{"num_hidden_layers": 19, "hidden_size": 256, "num_attention_heads": 2, "num_key_value_heads": 2, "head_dim": 128, "intermediate_size": 256, "vocab_size": 5777, "hidden_act": "geglu", "norm": "rmsnorm", "norm_place": "pre", "norm_eps": 1e-05, "positions": "rope", "rope_theta": 53600.0, "rope_fraction": 1.0, "qk_norm": false, "attn_scale": 0.0884, "bias": "none", "tie_word_embeddings": true, "parallel_block": false, "init": "orth", "init_std_qkv": 0.0392, "init_std_o": 0.0, "init_std_up": 0.0392, "init_std_down": 0.0, "optimizer": "soap_variant", "learning_rate": 0.00367, "lr_mult_up": 0.644, "beta1": 0.95, "beta2": 0.95, "lr_head": 0.0101, "max_grad_norm": 0.5, "warmup_steps": 200, "schedule": "wsd", "decay_fraction": 0.674, "decay_shape": "linear", "final_lr_fraction": 0.05, "batch_tokens": [32768, 65536, 131072], "max_seq_len": 1024, "doc_mask": true, "train_tokens": 229100000, "max_steps": 3560, "dataset": "wikipedia_en"}
Each number is 500 + 50 x the weight over its row's rms, rounded and kept within 0 to 999. Layers, rows and columns count from 0. Numbers have three digits each. The size before them is the row's rms in percent of the matrix's.

# k: layer 3 attention key, 256x256, rms 0.149, rows 218-255, columns 128-191
# q: layer 3 attention query, 256x256, rms 0.15, rows 219-255, columns 128-191
# v: layer 3 attention value, 256x256, rms 0.153, rows 128-190, columns 128-191
# o: layer 3 attention output (transposed), 256x256, rms 0.131, rows 128-189, columns 128-191
k218 097:505564571484543456503488499447458534447531540494441556499537543509555518569534412541600493570532454488479492585547502388516549460508500503477616549552511375486545476426558539498509624467461544
q219 121:452534402537468444547447546422425458519486487493552522498448522378437506403528495480430479559452377451474511483516463461497492498471492433465543586508486559530544614478549437516509633499480440
k219 115:505429535452451544456524511463495412557521513511474474484432504624527535533443498419598529468426499474511498486542507537546517441511478475472574389481449514414577423611597581439558493573534451
q220 107:508458534497489557597507530454515526605452489552551526529429517476521577455529516525485477472443576455436568456561473519575488523418521528536479538492443394531486444476513510474444532481484419
k220 110:508487502446479462559517426459541464507538473437487521405497548453501541568372525540429509404525553490491451555484532531540500481419495459531520523459422468465518496490481460445498421538592475
q221 116:552518514405495459510502563593491483581544491567532463539603497535509573524518456503516556531463508484424571465490478512531586536426502513454504492501463458476399463521597456502471406558483479
k221 120:528470500524530483547536448542508557411544449409476565405551502435395505429470459477378517486508470538483428563551456396486518486425466533550540531381560616589502485629409606508496520475512535
q222 113:493559504518496506609533483453560549464474471466527491476530531592401613456543501575474526423468534394452456532478484577518453496488506505529496451469471537580570535526409382518436570545571515
k222 117:555478538553435497411440525549451623501522465580473533464469484443521499531598473469470491496538435494473546478528497589479560506532493466519489433602390425470532522424460596548436507371535521
q223 110:481511456412511605430534408488441507500460479507488491463569482500468505558453520504529511526430418442487550545479532452500539454554458543446457424543507469486410507489526542515486559458459524
k223 104:512501462532521516533492537488437519541456600477592435599590420461383502561491536448508460541479515474611493507460479444558519517539517562497530554421537387453499453522523440548477485502505460
q224 112:519515643526458487449517430585591494463555567445433531530493461478544450565464512530532390550458466419553454508558482503515527533580556446563462458351548589460525492532416501478445433480551512
k224 112:530562496500564465573547520478489439522437498564459441476504526546540518488452483548519486547472484557489516446546553438506488601572460536513500556486485464587478509465607533486523487537463554
q225 118:526484586519536410457555531404532461530521545469450497531530488551417558533484539525426442519498481545493389496533501511564435568480587592554449575488534591506466546518571376484565572529389425
k225 116:436449442537475585467555514517527478452491582448492571526491429461562505528436526515415498539509486468331520586432491525500568521554463562417500426548425455566518533525537528534413426470433532
q226 089:503503522448499452465549525499591518399465545568493462528545593566520460505460588552450412477470566400477465572458471541433457521498540525532553508505429441493563556446417575518427448481582551
k226 097:573489514556509527465485541541428494459476516563468480514463488508498551484466521545569523551498530455487516530593508373456477484464455551479536574475527518529544545579461469530463462374575532
q227 097:467550623522501448575570514527521537532490533502494482533429451479556459523465540556472393501496564489536487461511480493414446513482578468570528545457535588587530532499412480593518477531550424
k227 094:474621431453462571516485500485566398479526514576504503441460530429547559494523527566497465561414471504392446568515501464457565545492521488472568438482452412555539455511455462414417487493465501
q228 103:565537533492460540453461434464480400486610453415537549472462496422428401493508433441447553508546476449543496514569514482463566514400536506444388486554556532522561496546491449465511464511408622
k228 109:504463479487465574403485508518500455492498559543491459488506551527533430516555483442483407547529498503470553470516461403590572549553422501528530504456545516469486448523505514480528577433454552
q229 113:506484578532443459505548521581543544517516427561483485511484480560584525483487470496484469578568570508475509554500484517534426589469650568435513572494585498449409550547515408511561348523414494
k229 108:494567488442497524453494454450471492409473550469529517475469521479485508505434535493425426474522451481447456523517512423519591500554459415537531529474449488547499427494489540419474542471456558
q230 119:446545512526577474525456522513530433467459602484491545515483547512434544482550476457480546444502572543528497538477557475588447465611484470480516463431495506530430478544408529363483525473489520
k230 124:500485504530488465440490518568490578520572553526455495465486495405484458554458504519548498395497448488550474459417529568536525509482507520486435456540508404452533517440423554561425577405494520
q231 109:469570646536451464513438503499412550475462499512466470498517515567495537559561404485523382581569503450499437542543407492373489473498499526551623549457474519492513613467459468575464463537503557
k231 106:562499491489447625507466443488495520475515423587585536497485488428557580412508534548469548446486432454533457436511509490595505451526514621497545478533550586509582435462481561472443498411546437
q232 111:489464394486534527464430502518507478413474501479592399418388548534462541452515529466492518476533485594497512418509537474595504555525438487483464543498416550527453420495479503515452605484465462
k232 111:477423481552456508423425556437493560492601470460494533646482451381407441469564495544505497502372481518467524590502513619496519436430453476455478458517500518474614622458476503499519496563542512
q233 112:495471536446501522501518407513499579562532478463504548597478529509463536470549403465584556495517423565545431506497547568522548507511452548410444528526523539493485523516473466527476378664525508
k233 114:428537467486508478491354507447563538478422497478551482378607506512438484415588429493434476546476495391485496497555421437534551485455510454522529451489517567557523410495482502459477529495427332
q234 112:446497484551464462476444602500453470493559452485562482551639526519542484557474511534447471434512521482563564589512472490572479561468527519508570494537518408422422509564530509588543469472514428
k234 106:529628501548423455519535439480435539462547472571498570493467537461533496483489531432523589454472422483551434481466523486544460426475548452435521519560514465522491520534460473543470538494455495
q235 097:486474472619491498489412471542516553574449533507597501453450372535509520575585424551492523513535490482550499572485545415559534488484498438563475518531464497500518493512424372553470551436522536
k235 105:516533486456473515483425465431432527510483505563551471516433509546531487504485583544549450479484505536482562472489505602545509441499578534484469452545511389448468502444587465453505471475537476
q236 114:553473551480488509518510493478560513439446527481522550578488440441521418639449538468546404510505572519492444466491509511543581425499527513579507473487536484436570451413474442541456474539452472
k236 114:528584436468498531502445526473510505489478567525551530475541475503532526377535492562521485510528444483534485475457490599525477519480473453457488451572458451557451522426513518463411458512480481
q237 111:565482432553529529454539528467560485582451431560417486547565502533467579574511511521495472514428394527464426470420548476532501443496595471412463486512569523620398509411591531542515563469532532
k237 108:439487501490518457457549389497576501495455413470630523486480392560607454539478469492486470606578493482526533589460494592486475476631513533572496462575464526490522398566510484522541480540525521
q238 120:495500508532502454444530461393559516557451533448397543557459534471493496528493542524423525531440489522458509497549537411456459554488436415330412538508472519497490515509478434399502517476497559
k238 120:495479498520582519524494448516546454533519549469550563449487441468502483534558473503619420499601475568510446485486389554529527456467432492524444478531413416325498416434544552486541544542484559
q239 107:498498479516530437459500495580575508445487483408586466477589407483438461515507441518463395469492456458553392497523598466554450525558524460473555497461550506500512466492472418620511528510457581
k239 113:444573511511448455510417533506445565445480538591480507527387446540548526512648507487586462550514509571449575541537580529578461520538517519521571433576513383529500531497543530476412497456513517
q240 119:428545611406518586497495526474514512471502534511504452484445526482510538435469509437474464380477569588492413445445524495500415488435572530490580510478485426571488514536479494562445443581445555
k240 114:517523498475403506516477497578431542457519538624482476527560568436474540535539495576543578542477479440512456563471494497541476545438539484473503493605483469486564534609406409505453457453517500
q241 113:460466492539466346547443504545573527537467532483518527504443488520466461473594646573627426564468477506482473510487476466502504490516485550565516639499545504475499445470535522507508487478408424
k241 110:508537553475493569548559591476543522554556453445545565529448407563557509483487481499477498443395491427545459454517548559506498506471555406536517427430502388542503444443465534500560451558501471
q242 096:465486468560526473529516533579477454523471550474558535523514518437431571539526519451471572493459487561547515423427518443575494472433514460390447459506549492461415411595576350489486471568527496
k242 099:402475541549506377461562483465464585512492429485487470495551534496479508473524466471427489479489495487434465509469473515464513491548530422596423492570476506499521470539526481495553511568475513
q243 110:422349489404526520446490458509471384522574563535541531572438436470507463534455463513514488535476523510430511557550530387516483641519448461545473579509501435491510460477466516546488605413505454
k243 109:583528411436493454527537519475531448461521611483432450467465575532481480440445557483498469548402452629534537548565530524542455490515462507407525492403588502493477547540480481579573472568437490
q244 116:409522513468467435445567460445471428467514504467468473487475443471527518467537466441446496525493582596437526560514481507435546537417421502484387521469557483423584468475543500494520427438453566
k244 114:607504522445500632496480514528468456518533539448502542476487539464517395511491428504518356520527439532590515483611548530561488560484533458498477513485564628454485478574417484520550502563494476
q245 096:531532564546617404471457508513466480574481540474416521445532549472488469467455541627521526546519503417469543514503410498446521540480464477437404517415411544455521624512443537472570444446585515
k245 098:475428549601533591478441465542544436559557476511522506518450530490467476516455438468523570466539458504466372472466437477431531443523572599464521515484485549459571534437535546488514478455404513
q246 118:486486405494574626579613533394527508522521489465472525493461518450515484489523522467508537497515550449443497517506487500510459476453469452388555456557486450464548501497494541442546587567503601
k246 117:519443527419413532472534416601559446474493511479448484477478468459513420459629490447604420490541477545499503590458466592619397516480556406530392475472496547415530493414520485492558503492565528
q247 113:569529483487536456489454451516528545520387447520476493535420489548504469504420553489503487557524485596541467491473503430520395533486557469552379496506537464569519542541466516470459562475477536
k247 118:409489511498631487413452432500506445544483525449527404541542501529609520569489543563526493565461549562500488647451500500473531498454428464513503596542469434493522602540502414503462447472493446
q248 111:509539403468570458489479502565451490517503496439487429473423441487464610497453511478590552550494373620528448394483531470520508454510502422539465535568556495426462473582512524453466461574417469
k248 109:433513472501537493527528513461561539482511488370464532563643462539472444502569512560505463501403514413491482590483493473424519452385511529482509586460525483585544545478483462578469528510482420
q249 107:539402522466492562452555514423460512474613609526457535529523438475561483468479536462504542489544494445411513584547484501489509581536504514514514513534524581444465462478502480458553520437415481
k249 107:592478400426482563466546551530592499521489487501550528509520492501410540459513548527473507546498480525514492457438457558532460536591495485467455491424516622509428507476432511530530556599435581
q250 123:505493560561519478508491527462476596454391511637422447562526509604631619538466512565447458562495456571509487564475497467438507483558586528451561490466595495389481551536522442443445452482507461
k250 126:502537450503601551479533322434531523520455441459599483538509506517539606490467623497535540539567439543484424484502544526486470474490473539495467533514459504550453528581473534510460428486551575
q251 108:412473483439596508421562464538509484553485533587557495477401471477498539484565460479509553521541523498464469473479525571500601487492461525469551468591473442428452588461520485423490504522424547
k251 108:550455497447393489520453540497447479544482545411500424446570552582459426446426480510528476402582649390558471472484535456504454442504470457593477596433545474442455473490539498552492545458515457
q252 112:565535500479536506564540529515425418508562498487512542453562472491453487459458541499502565619469439492557525451521485490558427585597503470450554478512437562446512577504528625417514472433517545
k252 108:465459516569512498541565495594582447441476451522425458516455480558492598520465441459499484486462508554501506517513482395492536451478448507518660575384580559594512476499550526483484488508419593
q253 113:549542507469429425478430463465397480420500500440525471473531476366442546583477468495447413489478472466531539578542567473429438452497444499497497483439571511398531464580460453534474606423519466
k253 117:416466485491530508519618423577562541408442567433404483474463567519598523551510553471534528471525479641440522475518543481623407576529441507500467463570510487476484535546582517535507495556573536
q254 121:502485488529417557504451470542470536511452449453485456497427536500595448573435490480500546573526530503582491476518440443498513541579449434491493571493561513588491456472474484487511483630470436
k254 114:499564467407537521545505516341597514574404457435595531499567493530481533485542440517456503499422487523477474479472451484482534476563528518475526479475423430498431506399513440508550457521539378
q255 118:532608487491384467503499459537489522457553466453508471468506490493481465632515458535431511446492506441558434568529537489482471561484488452457572476529521476504463510523454516544434378491588621
k255 117:470534520511517549486552391482480488439466481560412583501503530499502550505527523508504435578503477531408565478505483413610474414535486550451528487607562486505480475461538476491481563443572505
v128 096:443465577495517514436639410490516472524559525479513447549502471622464656520520566492488491478470469483514593446492506523535464440484508391505525450539514487452413521569407456449438437444603461
o128 094:486463533512702517500524546553384394468481475542583552586517592502471469442454423400447444456440449483443513505514489441516506510570422484498423425511527495495510406539475494527465486481552545
v129 113:526438459519498346484427496470481574514437452570505524484528572460519487566565433512505488464508484496494475490485527458525462587584485501520537583610484485520463540568546581492702465459485508
o129 119:468407399598458403442459467492523493560534559554529535465539480523448501461447469490556520488419437529498453439523545435592428532579487528568523442573556564553571426413489546565474585458485441
v130 104:539483487489572561523535502470581593425504430521575506475597514387442510361476491553403465533592451504524520558553560475463525547492442421524518501613467460436487452523480511553475503551497512
o130 108:521511516337492561513547434486506516520572549505423527522501474560456459480636573450460516518443537503396537576574495515415504444625570467545520557489484508492533540402476535504412507466532512
v131 111:421419480448452455542549548481523416463517592515472487446423535496454479568456492570543471498480481461483479490503414430472498498388519475424526524463479531425468480490527461507569468548466411
o131 117:441434483512511500511530441515571412528463490563568483510521507482490485477483556584571474525486555474470476503405556436495494433416542535438476508582620500494582613585477372475442446534474447
v132 101:532513512564456494422483535484411554524464556526529553554585462471545537536544529471506460471473508499407476409495564572593580587432490508563472535512414541468481485501580478536636533532529477
o132 107:538541513585470491503477483511530479437534553509552496474456478427552514495561496526495516433593463443480501615466543523541520347456468579489439502557564504560470517473485471420495457468557527
v133 105:540490471544523564477489420474423469550511545411573449571567492482526492503465558545517402553456481524554426539535445510449494509490505468452421580518501534519465563520563583484509478617561551
o133 110:483496495485470548567452527405550431471484468447450510487456462562406464558545512479489511476490486461459474527507469554484475616423410514484541536559487529537643563382537433490534429531454518
v134 108:568443475512539440549491410444368520548489487557582515506535470450440438493456533506499528540475579526536434511572502429473477584511493515506540512479439410612469474470514517512488424537444545
o134 117:355525586409431478458463465532481499501594505498501521481459507422494556372492567529423483406437537509509441546473443531573453517529485504490500552493489527585592534520462493561554513516542443
v135 101:557533492591561525540456492674511523447554512542505550507490487524558474457441395475494522533478564446477463495525451465493577515500564524427562508561449452495494473473418437492477486573450479
o135 106:469487431492377531463479408514531561478531452530603588519496545481444598570565502474484515467470493562433478552469492548497503534495516450504465517507533439542532554517567475509507506466522568
v136 110:505451439452517407504561593580462433583428534563552404545451452504467483511470509511558449480586496562501562502526562500474503520493437484510552474617498561560481536517464451429447535514421395
o136 112:567470521660510455527477485488483542501505520560549564568525546577457453460541564482453530522572522593486451415415426568487477492532468520606540525474533562479548549554535521465461450468505503
v137 100:373449537527365469471458633547515536394549504498518486492531535573445507449536504514458506403540399514506589515462533466464465513480506563468596579480548484573398541545551457378503537481494517
o137 103:564497494409499503484527502495548483566457500511481412549598443528465461406499530457487526525463503555458430541497522527484488441449449592585503508499517401457385528469512450510448543475471419
v138 105:559496492505494512496533447537549578498414488466388457494473542485524468540443497489520571526527559516350486542533406462474659481419438484493542539444486504576613413497537444524417459481511525
o138 112:554463457522402519441510430503538561448511545485527487529486514516509477453543499516577491448566430473415556459541579485568591522559475494449470458461551435485556519561501572386493528569531531
v139 106:349463543461551493485543525597550324450524487489463507488406517442494534449490570489453522462467545451545493495462503548505541512389427534461395541499525561448570464545523495439507497596538474
o139 111:498553457520466478494483516482526392600492458448614396512474545505531520453554490465482562427462556421492559436545432424451617492417501479433533521453479552341461435446540480517494554470449496
v140 107:491480373560471454442498535510561514412532457430557488545459489504478560461609460474505497469478434474486576429454560544464494443581445491538501498441546563510587560499378488493493471573598439
o140 103:520445427625436475506515530470500531545435488420484497466596527510592517481366594478503537485381509632514477501410437452473467499625519552511526489463442503478466465498463453479505455492563582
v141 108:540511519528591539496484559413552580474426554510555465545580497471452677506547478438478553565551433528534549510576492498580531469568556404434557546542459502479501515549503466510459472426507443
o141 115:580542554561528534539496482585535548459476475594491576566503439509483486489530419354461482490501486537507533494562520459398562548567511443543373492561442468425515469515560508461493567551527481
v142 107:505540510496451542506448540574501510579540535444544447591543488535511552534490577544496468567460464558416496521448448492506447532549486495513495562507500545522471491541526509506531502464569563
o142 113:510549491543503612496583603550468475477515446409437649526486525551465498537489544560467618469447486481584417422442413564494418504450499499433504454508453423471514466483575536483476566527490457
v143 107:570457497514461526519447536489560476426577478501623527497426485463446481474455494493477522576500509455522465547529550571522418553544600563499473564581501445453422582592488510448589577412484563
o143 106:531553563427545532507527544511497428446531600506594586494433494502449516454533577441579468525479579508522448477433436530485415598506604518541519511541496481493498525542398478613400497442560483
v144 111:400520419550471540456479515503475466455513534464471490412608453545517583498558534494522511484413467493523474422532411542399396449473531451538588540540408499493457550508467535518567594548439481
o144 113:459404576390555450548485516542551460501488448563471521552526479513560569449445587404452486505454569523450487432488520479561498508524375502548503564565515479506523552427532598499480556524489533
v145 106:454438509516535485515476482422426537554441536462485487497537503415519460504464502468516450498413446493445595523565489462549483443476524435527437493528396487478477448475479551457478512524568595
o145 108:448467425554575494408407473454475512464469506432517513473463466470523595454459577380589523498476525458532448561461489480612543477509530554489510482624497467629495464468608400521465411469540498
v146 106:429552555469666423526553522615446482551461567487442459445496516486518457444465478550539450468435504540517596530418430479586477508458518504443453481511496543498484438515489472516524473558443488
o146 107:525491519498569514492481459508527496509580534521608534450563494456433425497499559567527534522401512486490418521487546456488551566580504462540506522547516506524509496538508464384471525583379515
v147 103:459535571548429442468567526520568464490470493453480412540538489492450565511487503473535472572528394558522580513446564427524495533459519497501591534570463494512484439559475476498475530536532547
o147 104:513525462534497533489526515460517533532450521547547495591463553528576513483454516426457558524452555513381503601428549576582485460477510499447527590497489509502618473516577455545431609543502518
v148 105:485490477514584594483480544519449577469577448545497460495612422568508474425508529502593410513466473453478552522522499524493432562544476460524500462526579505536469456447394620577484584516570423
o148 104:510579543415410479531498497538544473492525462551598522392506536465605479545481529403477530453445525533429537456376520478530451506493534431545600470454486437566519499543588531477530458505530518
v149 110:522559494530566501483385442484521511430405398540476504473500440552553493474525472595452512491510557539471457549573474541503503477464530573478532495453464464566412460422549506504468514468501461
o149 113:455504550484466452523457473527493473427521484512356485580572425503518534626487365478502498385513649596480448555493481536500411427487478432441576495482488534530547510464419435531498519474511538
v150 108:558482525414394520588620412441513539493586562446494466616416506565503498547499573445467455528591507424466579485595596517509514509501467452517444537492533470476458465586522521436372523462519468
o150 116:448591524529469551475502515569549488570387551491547434587600475560495511461514479536433496518435503577514510520519424507462457544470506539553518483507617441487488396529538517522487478476540542
v151 107:494541612454522549485536481589456442482439518473403434543485477526517423559568559534519450544480536475457448485554457545462551608505425423513474522472520530522547478400513542497439439518538565
o151 112:426403441519484532453557511625571475575519535447517512530407481472583501501416589530542505502563426525500494458508495570455556495518547493507436497397561398424472448442512545488504499565494593
v152 104:472534527395508436486418485476441435441425447540625419531434498510571519475525483477533409509472503553516419507504545483488572476544499530539471533554502519556554532407528471533447497486554513
o152 110:441471471484455514466493533482453526492454471537448537482491518533551546484437500548424472508539477484591385606577477475532507600499396550532465517581482571475497620402389564484540502475534501
v153 110:544552494427396489581447560551572519531469457458476579461613522532484416589445505494450527479489451486475484557542533554473547503509441590475552515486531535493599573473487450565461488620469551
o153 118:569483444521443474597545391493506552563483552513493506425478421550521486515483581518528483541476559501533596517383391473493562526508528476440396483472516516518500569410474441545568530500439436
v154 106:498457531540479547587560501516436454543442522618431505560559434498477522484530482461467502438519484619459587374545489458505468546445423511509513443547487491447390425539473475559493456498508476
o154 105:497478449491488519494509475574503566530476456654485569430518544447519521519519480506569530469515498407487539489506515567475452537546449440580487556366507432521569541513528392516408599544520477
v155 106:468554428511451547447572595476374545569454490532433585498519383452517584577508475555585555524461522442469545481486529417444555552465460631500534577489530531558503555534582401476475523525502452
o155 106:486484485507382503601533517561484408401454539562509487496524543489434487414433534550597485488524412540451501520485443512542518470484461404442496471415446480528521510403481505511490501505471408
v156 105:533558559417448449481519416594507506453471529517456449532556560584492398452640559515458454436546528547582505560504557504455474494470472496480441515508478418496449508550571506525440498500454434
o156 109:521506588461571443521574415484473556531494430508445513500486521423484512551454530488392385496484545548423469535557563536494558526409488526480543463450520537480511551561461444460469477395449413
v157 106:450440475517380464492491481469441531394522543415385470562480479440489432487518500437509569566512515485458492459503476490532497617520441481511468526431542571493521476547500519581462426481534517
o157 109:506418492552536512490544480526496565530522535500578470498535464481527550541484461478450457458532465559564496435551530475475443542449547499529580543469540459499472449483530506437532395460500568
v158 105:541467475493518516491499545485523447505505435584513523492447555480475456456395515462534556430526381578543476571424519487449552443507433578473549490470471505529498494492571510534492530387458442
o158 117:510421566415364431434460499384521511547484539456497505494490490521448567489515445598538533467488458493539544518471540465489473461482404414472573490526439472418485545497477574563484520511461521
v159 107:545508486485409549547518489444472615543448612561504528464350576492481448618472503497543561497536509556451566494595478403566516493543502452531523475420537516544506516493452483519514570508489495
o159 102:549489524621525459455548488511551530493489501441470512449504451452446444496477587499529477503520462544471460481460482415495363505491543432424455510503442548541402511536465577532589515492466458
v160 103:495435509584424544502468539512438519610556479490589504519535545435518470471501565533548473439462516505487548411511541546430480449512481498373535515496527519405499474583446479446554473451557480
o160 104:492530504547526512484527601477581491519507505518470579469475546579516579498553516514580472535424484493447442488446482444514471493568531599523583560417421515472430499408561535516525591523531562
v161 106:484499485524441510528493322373451464507523596460504486559498537481486478479539537425554478405493437475533525504436483517576527482402520507571397471514439472481556453470479582561417596505568535
o161 107:540501533486555474531528459509457446515435494484524535516441497456521534500428511492475581561509509461581527541515581458609473498444511561562463400469555457453517444515531466431466458460457467
v162 102:441530475528574512535445544497464487541546426546501502573535462549537615451608434530484518508555572517463378550486448622534505494570521524501528542555487540548500512461481577500520554567509589
o162 103:598540440500511492571425524587587463531581451455386473547369524497557551551558515488473514467535535484569612448514462513473536503574520611518560529521427458459504505437520521564480424575531510
v163 102:553464475542604457562526517468521590425421521531439536516578564483582575507382585469598514530467554509491402492609401498524540473473441525501591498464511473529428563487451470498517465649493420
o163 101:443509511500443524538496519600477493478503488551564589468476434511594526556442482505517657413521527497415486499461521497520558410477477430444573568506485531580476519419540487547564526477511546
v164 105:465542457461438540474431489491488500446574545521508513566475488479431432498577538501476438612529497509561567487475483457427541520477452457545474551398458479483549459488484548562399482543559479
o164 112:376470476537426482517530556530477467502365438471464477510506465454463630625484479547455511411525487490497479564461522553382490522534422562468538442493466428461451540474485484515464463453481549
v165 116:470468500488526508501539580518479509523551562528547490538550521416538471465520513425541512527591522458618544489491453425526478479526479538495516482524494493610602457536408450471501519508498482
o165 120:466573490545553490468498563401497560544515445524524556433514548540500505583575521443546568506486427459557543562502448484489495526461499484444535490558420480546538494601538559575525503524523440
v166 098:484401508441475483594496502497511520484452479564428580582667543520511486509605546500519511443526449584540492528528495462462434488493424554597560437387479542480426497465515481575528394526497459
o166 105:542563567474403471466477479506543501549437458490459488556578456449481533479466409511542484535629482445538518491608343454500454480534495530533436493466520527477552588439464436556551562543474453
v167 103:499509466435522513478499467532548545502483486489540466525481504502497530476470521531511468391643490536453542427531518501468554530422504530491483506596523510508452587639391446478450513437410452
o167 103:480527522609426508524533486444473546612518614548480486519512574582421482540592539492422392441479488489511370569463451428499440489487399604529515594497459526481435477545518606424474553615456484
v168 106:453413497454521514462547552468477527364470523471454483556507475505466451490479513488484499494604461547495527512513546472484526490429494466486594561535512511497510525553523406512509469465489527
o168 112:452518550484534474522458522594485485476450535528483538464528565565501503492594457580546469437534539475430456571408449500606524512443476532677544563520517508520485540479556579495452489447508395
v169 102:556525519467558443528610513464484529445489520568500496496480513467572523512471512541492478473517447583551600454410537491544484479508465430589455474481426507481496403462512464472451542440380355
o169 101:474483488462452414462476456455464445511486455483591554547549493525473448404519601457483466507505563413414472526523502440461513480458453455545559470493492500582461456502519489523528470400446524
v170 105:423529593470505518436580549524499502446579433496496446642520432503551562493448503513494503540497377455535499575497532539437468392474547620521551567548493589479473471426501402494469470445525456
o170 112:529455447542463537484496479388522446503527463451549534520488524515498555439538545456509503421463448492498452567552510516502525469571502545505561527414423507471450527501435479580440574522426631
v171 112:448421579423546532508456409570507356424493507623601511582428561507528488495479543492468486463467465562528472569438523465498571452424499453511433522504434521483424388472514494543497425515436557
o171 122:572582518489518507433577463511582570432410525464447558461493501434507566546548544509504532417534382568506456565475450489519531510537398450401480536515500454471515518449480541535488595507478403
v172 104:562413504470486540619444385454459519426479505499517473349466482546528549543460443437476508490484534469515439574503447543531508530491533446484497467512457505582488562474499584518451614494458564
o172 110:504572425505419538521482451451474569529520556473452492416438391523517398470506541391498533555427460568495489487460511510468485505433449387510453456520510571423507485501506532607514449509423537
v173 105:509572505474458585592475488446410526516516523475430483470565454516521517440489516501552508498538582562460612535499478503482471540410582507431462611588456484499471457551540438533453496584498569
o173 111:464473410363396607524532453517462582442528469551526483489400402444476482564605531491554563467444487484458473474493519534502474565466433491470459473549495424508540562544484499440533521522462381
v174 110:502541529540649562409471478566518498491550478445558527580560527412483487425495468569477565558336450458539479595511486518510475530476468469446481465457484521506547543449508506532485531500539480
o174 119:428516568494450451540465502427427398505463467473445615538476525484475581540484498559349497560361527550485584511473536459501581423485578527511515422442467453594464505612523470485561493524503497
v175 107:443522447539556576539544470495509468517477506509465461490528512479546483566583518537550477414433470427577417560467448460459510466432491455470457438423414558478522482482511476447512547485441476
o175 115:534406456572525390515575484566574490443628396448593513583490520540476548522550476542434519497542479457429432590444495432383569524497532504410514452477501457550471512475433559539502549520456477
v176 103:452539531590555497491510370489478530460474420426432533453540520489485480408516411449545471528568520500495465552464488547442538570388473473541552442482509557481479581438526459563500546565533540
o176 108:494582456501610548572520516532514488579564570501488458492411536484489399511439497492444509480588545508476553547513571488567582507469586524503445571492525566486510557443453488444505570545466452
v177 097:472546537576502520502512541572494573468447523475466499493615403474553502518473442608549423485487462380447440520471431586525433430438553563393480571533577577508483524489536508485518495544435534
o177 099:572622377440478509525565453542484540448454517500542541475533503497484458503451550436414500461522486477506538523470567477486593508486483514464496390553538514533504536425572459471475487595547546
v178 107:482545487474472464502465562581589481499533463399476509537375447483538494487482453444489509535537469539478472501508404454505496403484554512435439526564613568544443470526478446535473554524443445
o178 113:412482574462534493507550536513579511557392579432538518398545515491503470487483502490494399495520551532528436535537532475501534456486453412384441511488416550409469474465503449516483506550388520
v179 101:519487553520443469318492470519460485432542482470479447574444491462489612437499465451595498537547455474471503414467485539615509544551485512476475528462440540481469467559453498522470406437445482
o179 106:505506573523511451418565596482528469447543515509492447555382537426555521584468511562478434452541527510502576582489516417460456519576462498523505439554546434511507429532486476468530532523625438
v180 109:445494529499482591458360562491523529563499487475475558537493502572474549445435508493524546569524488480436553459492661517418550414427572542374597591498526535486420589469414504579506482428589589
o180 111:575422560441439597543464459533517512482502513529509449539499568520632493527393505413488453516517503537517382511497505569526560538555487521521387363528480532419497515436395453490492465459598522
v181 105:535499546436489585444511491487516423477570513458536482589394481504540460451416548416487623428510448560511470461531512510580540427499655500489572426520489560488434462432447492490493484480491512
o181 104:423510495519524514448425452539451519485473526521473472435476440466542530633499500336515415542603423590451470532560516438572464448508513525486427468584546480480448427548556605508509479464475584
v182 100:415545557484493507428501527588558540461450521477413591469454500435544496518409500482547492572480612467476530501453530465501562499512581578499429451532637567407452536584471450432479494473544543
o182 105:467563446509457531452439486509438551586536503425519448530460505455492564488404535486560497541489536519609451545486485548485493464567454599503444515493486545517501607563458515438464526457425511
v183 106:478481461485472524424502468404565457471465479445604421496483473561480517521562553500431519433478532426506499539419549458487598530465484472511444502448488528493519483524549484452345506443577503
o183 114:414499538586504495480589547502456565426494415420513447596539532577525485538470499524444460522451477430532509496466492435486542466400486492421500491590509495534461485561457558556476498489553476
v184 100:462512479554550470466538453534427448499429498514537475532477457520482578495565498496511468546467530398460514486492444517498444522489427413506427538496566523466446467572503528423492432478483501
o184 105:495498540532509494505514511616568541482528496517537495529443446415410506410448491522536477461419427550437456488523453501389583484546597479514488499472631538544443538592538433493445509521552416
v185 109:547487521459563545433465519448449534568453563524584501470429493451527484469500437446450585488583405560498522565538575499450474533500403545402536554491505478512462536538639409524472423482474542
o185 115:580536585546524586542401422518478480590451422469484494426414479480538576533508554498472460411549347503540520569443574545414475472441433501488583458526521559481569432539478493517450479508541533
v186 101:421521565580399568508516532552412505543468536525475562500529532523453384543558440446523465528519539508525520495507548459511588493443502470475519474492456530591594446569573504341487561452533507
o186 096:534547536542517469497500568491522505502433490428437527456457516511404544484463507524573600563558451560457524553525459465638509395471496430589498509385387443489495548539548522378400502495480501
v187 106:551462401524478497463393397490539476496416429500564472390475524515480524516523482538527445497559604402456472523578375493460481486516483423461541557419525490518501454538483601542489392468606509
o187 110:524517510479482481531486462556556564512502535466394553544456573496602575525514449551486504484535499537467524484525447499533416551435480536469489430524451497463469424499544564551431469469513466
v188 104:445487563553559474532505446520591469365487583515533460582506520433529422546468516480384372523441506513485472470416489513529408486436527405461457455570495444525507441530499576561574501481498479
o188 108:514454465536522509423545474447504425529458559548543530456509492474571619433506478436438451427528473524471497413613547495575542461482410391412492513519491368504446512503457453574387563455483508
v189 106:496537476556509540507523467558491489575435474553538546405411441463532529524523431478536544598437540476481568511567458488505466469529515512529541488518470447529536615514490529522515586539553401
o189 113:456498441494441563622519576460427490382578469543513483390420529438509493464511478523507539550544500565470564459419484508527503553441431547425486552479527511471476539568565546467473487465543565
v190 113:477496481513460540526481555440397405545470600481515546367519488559583583505491550511522552475467577508488411472569552438451539498533510491460498494490541558442522543472460581496587532584559535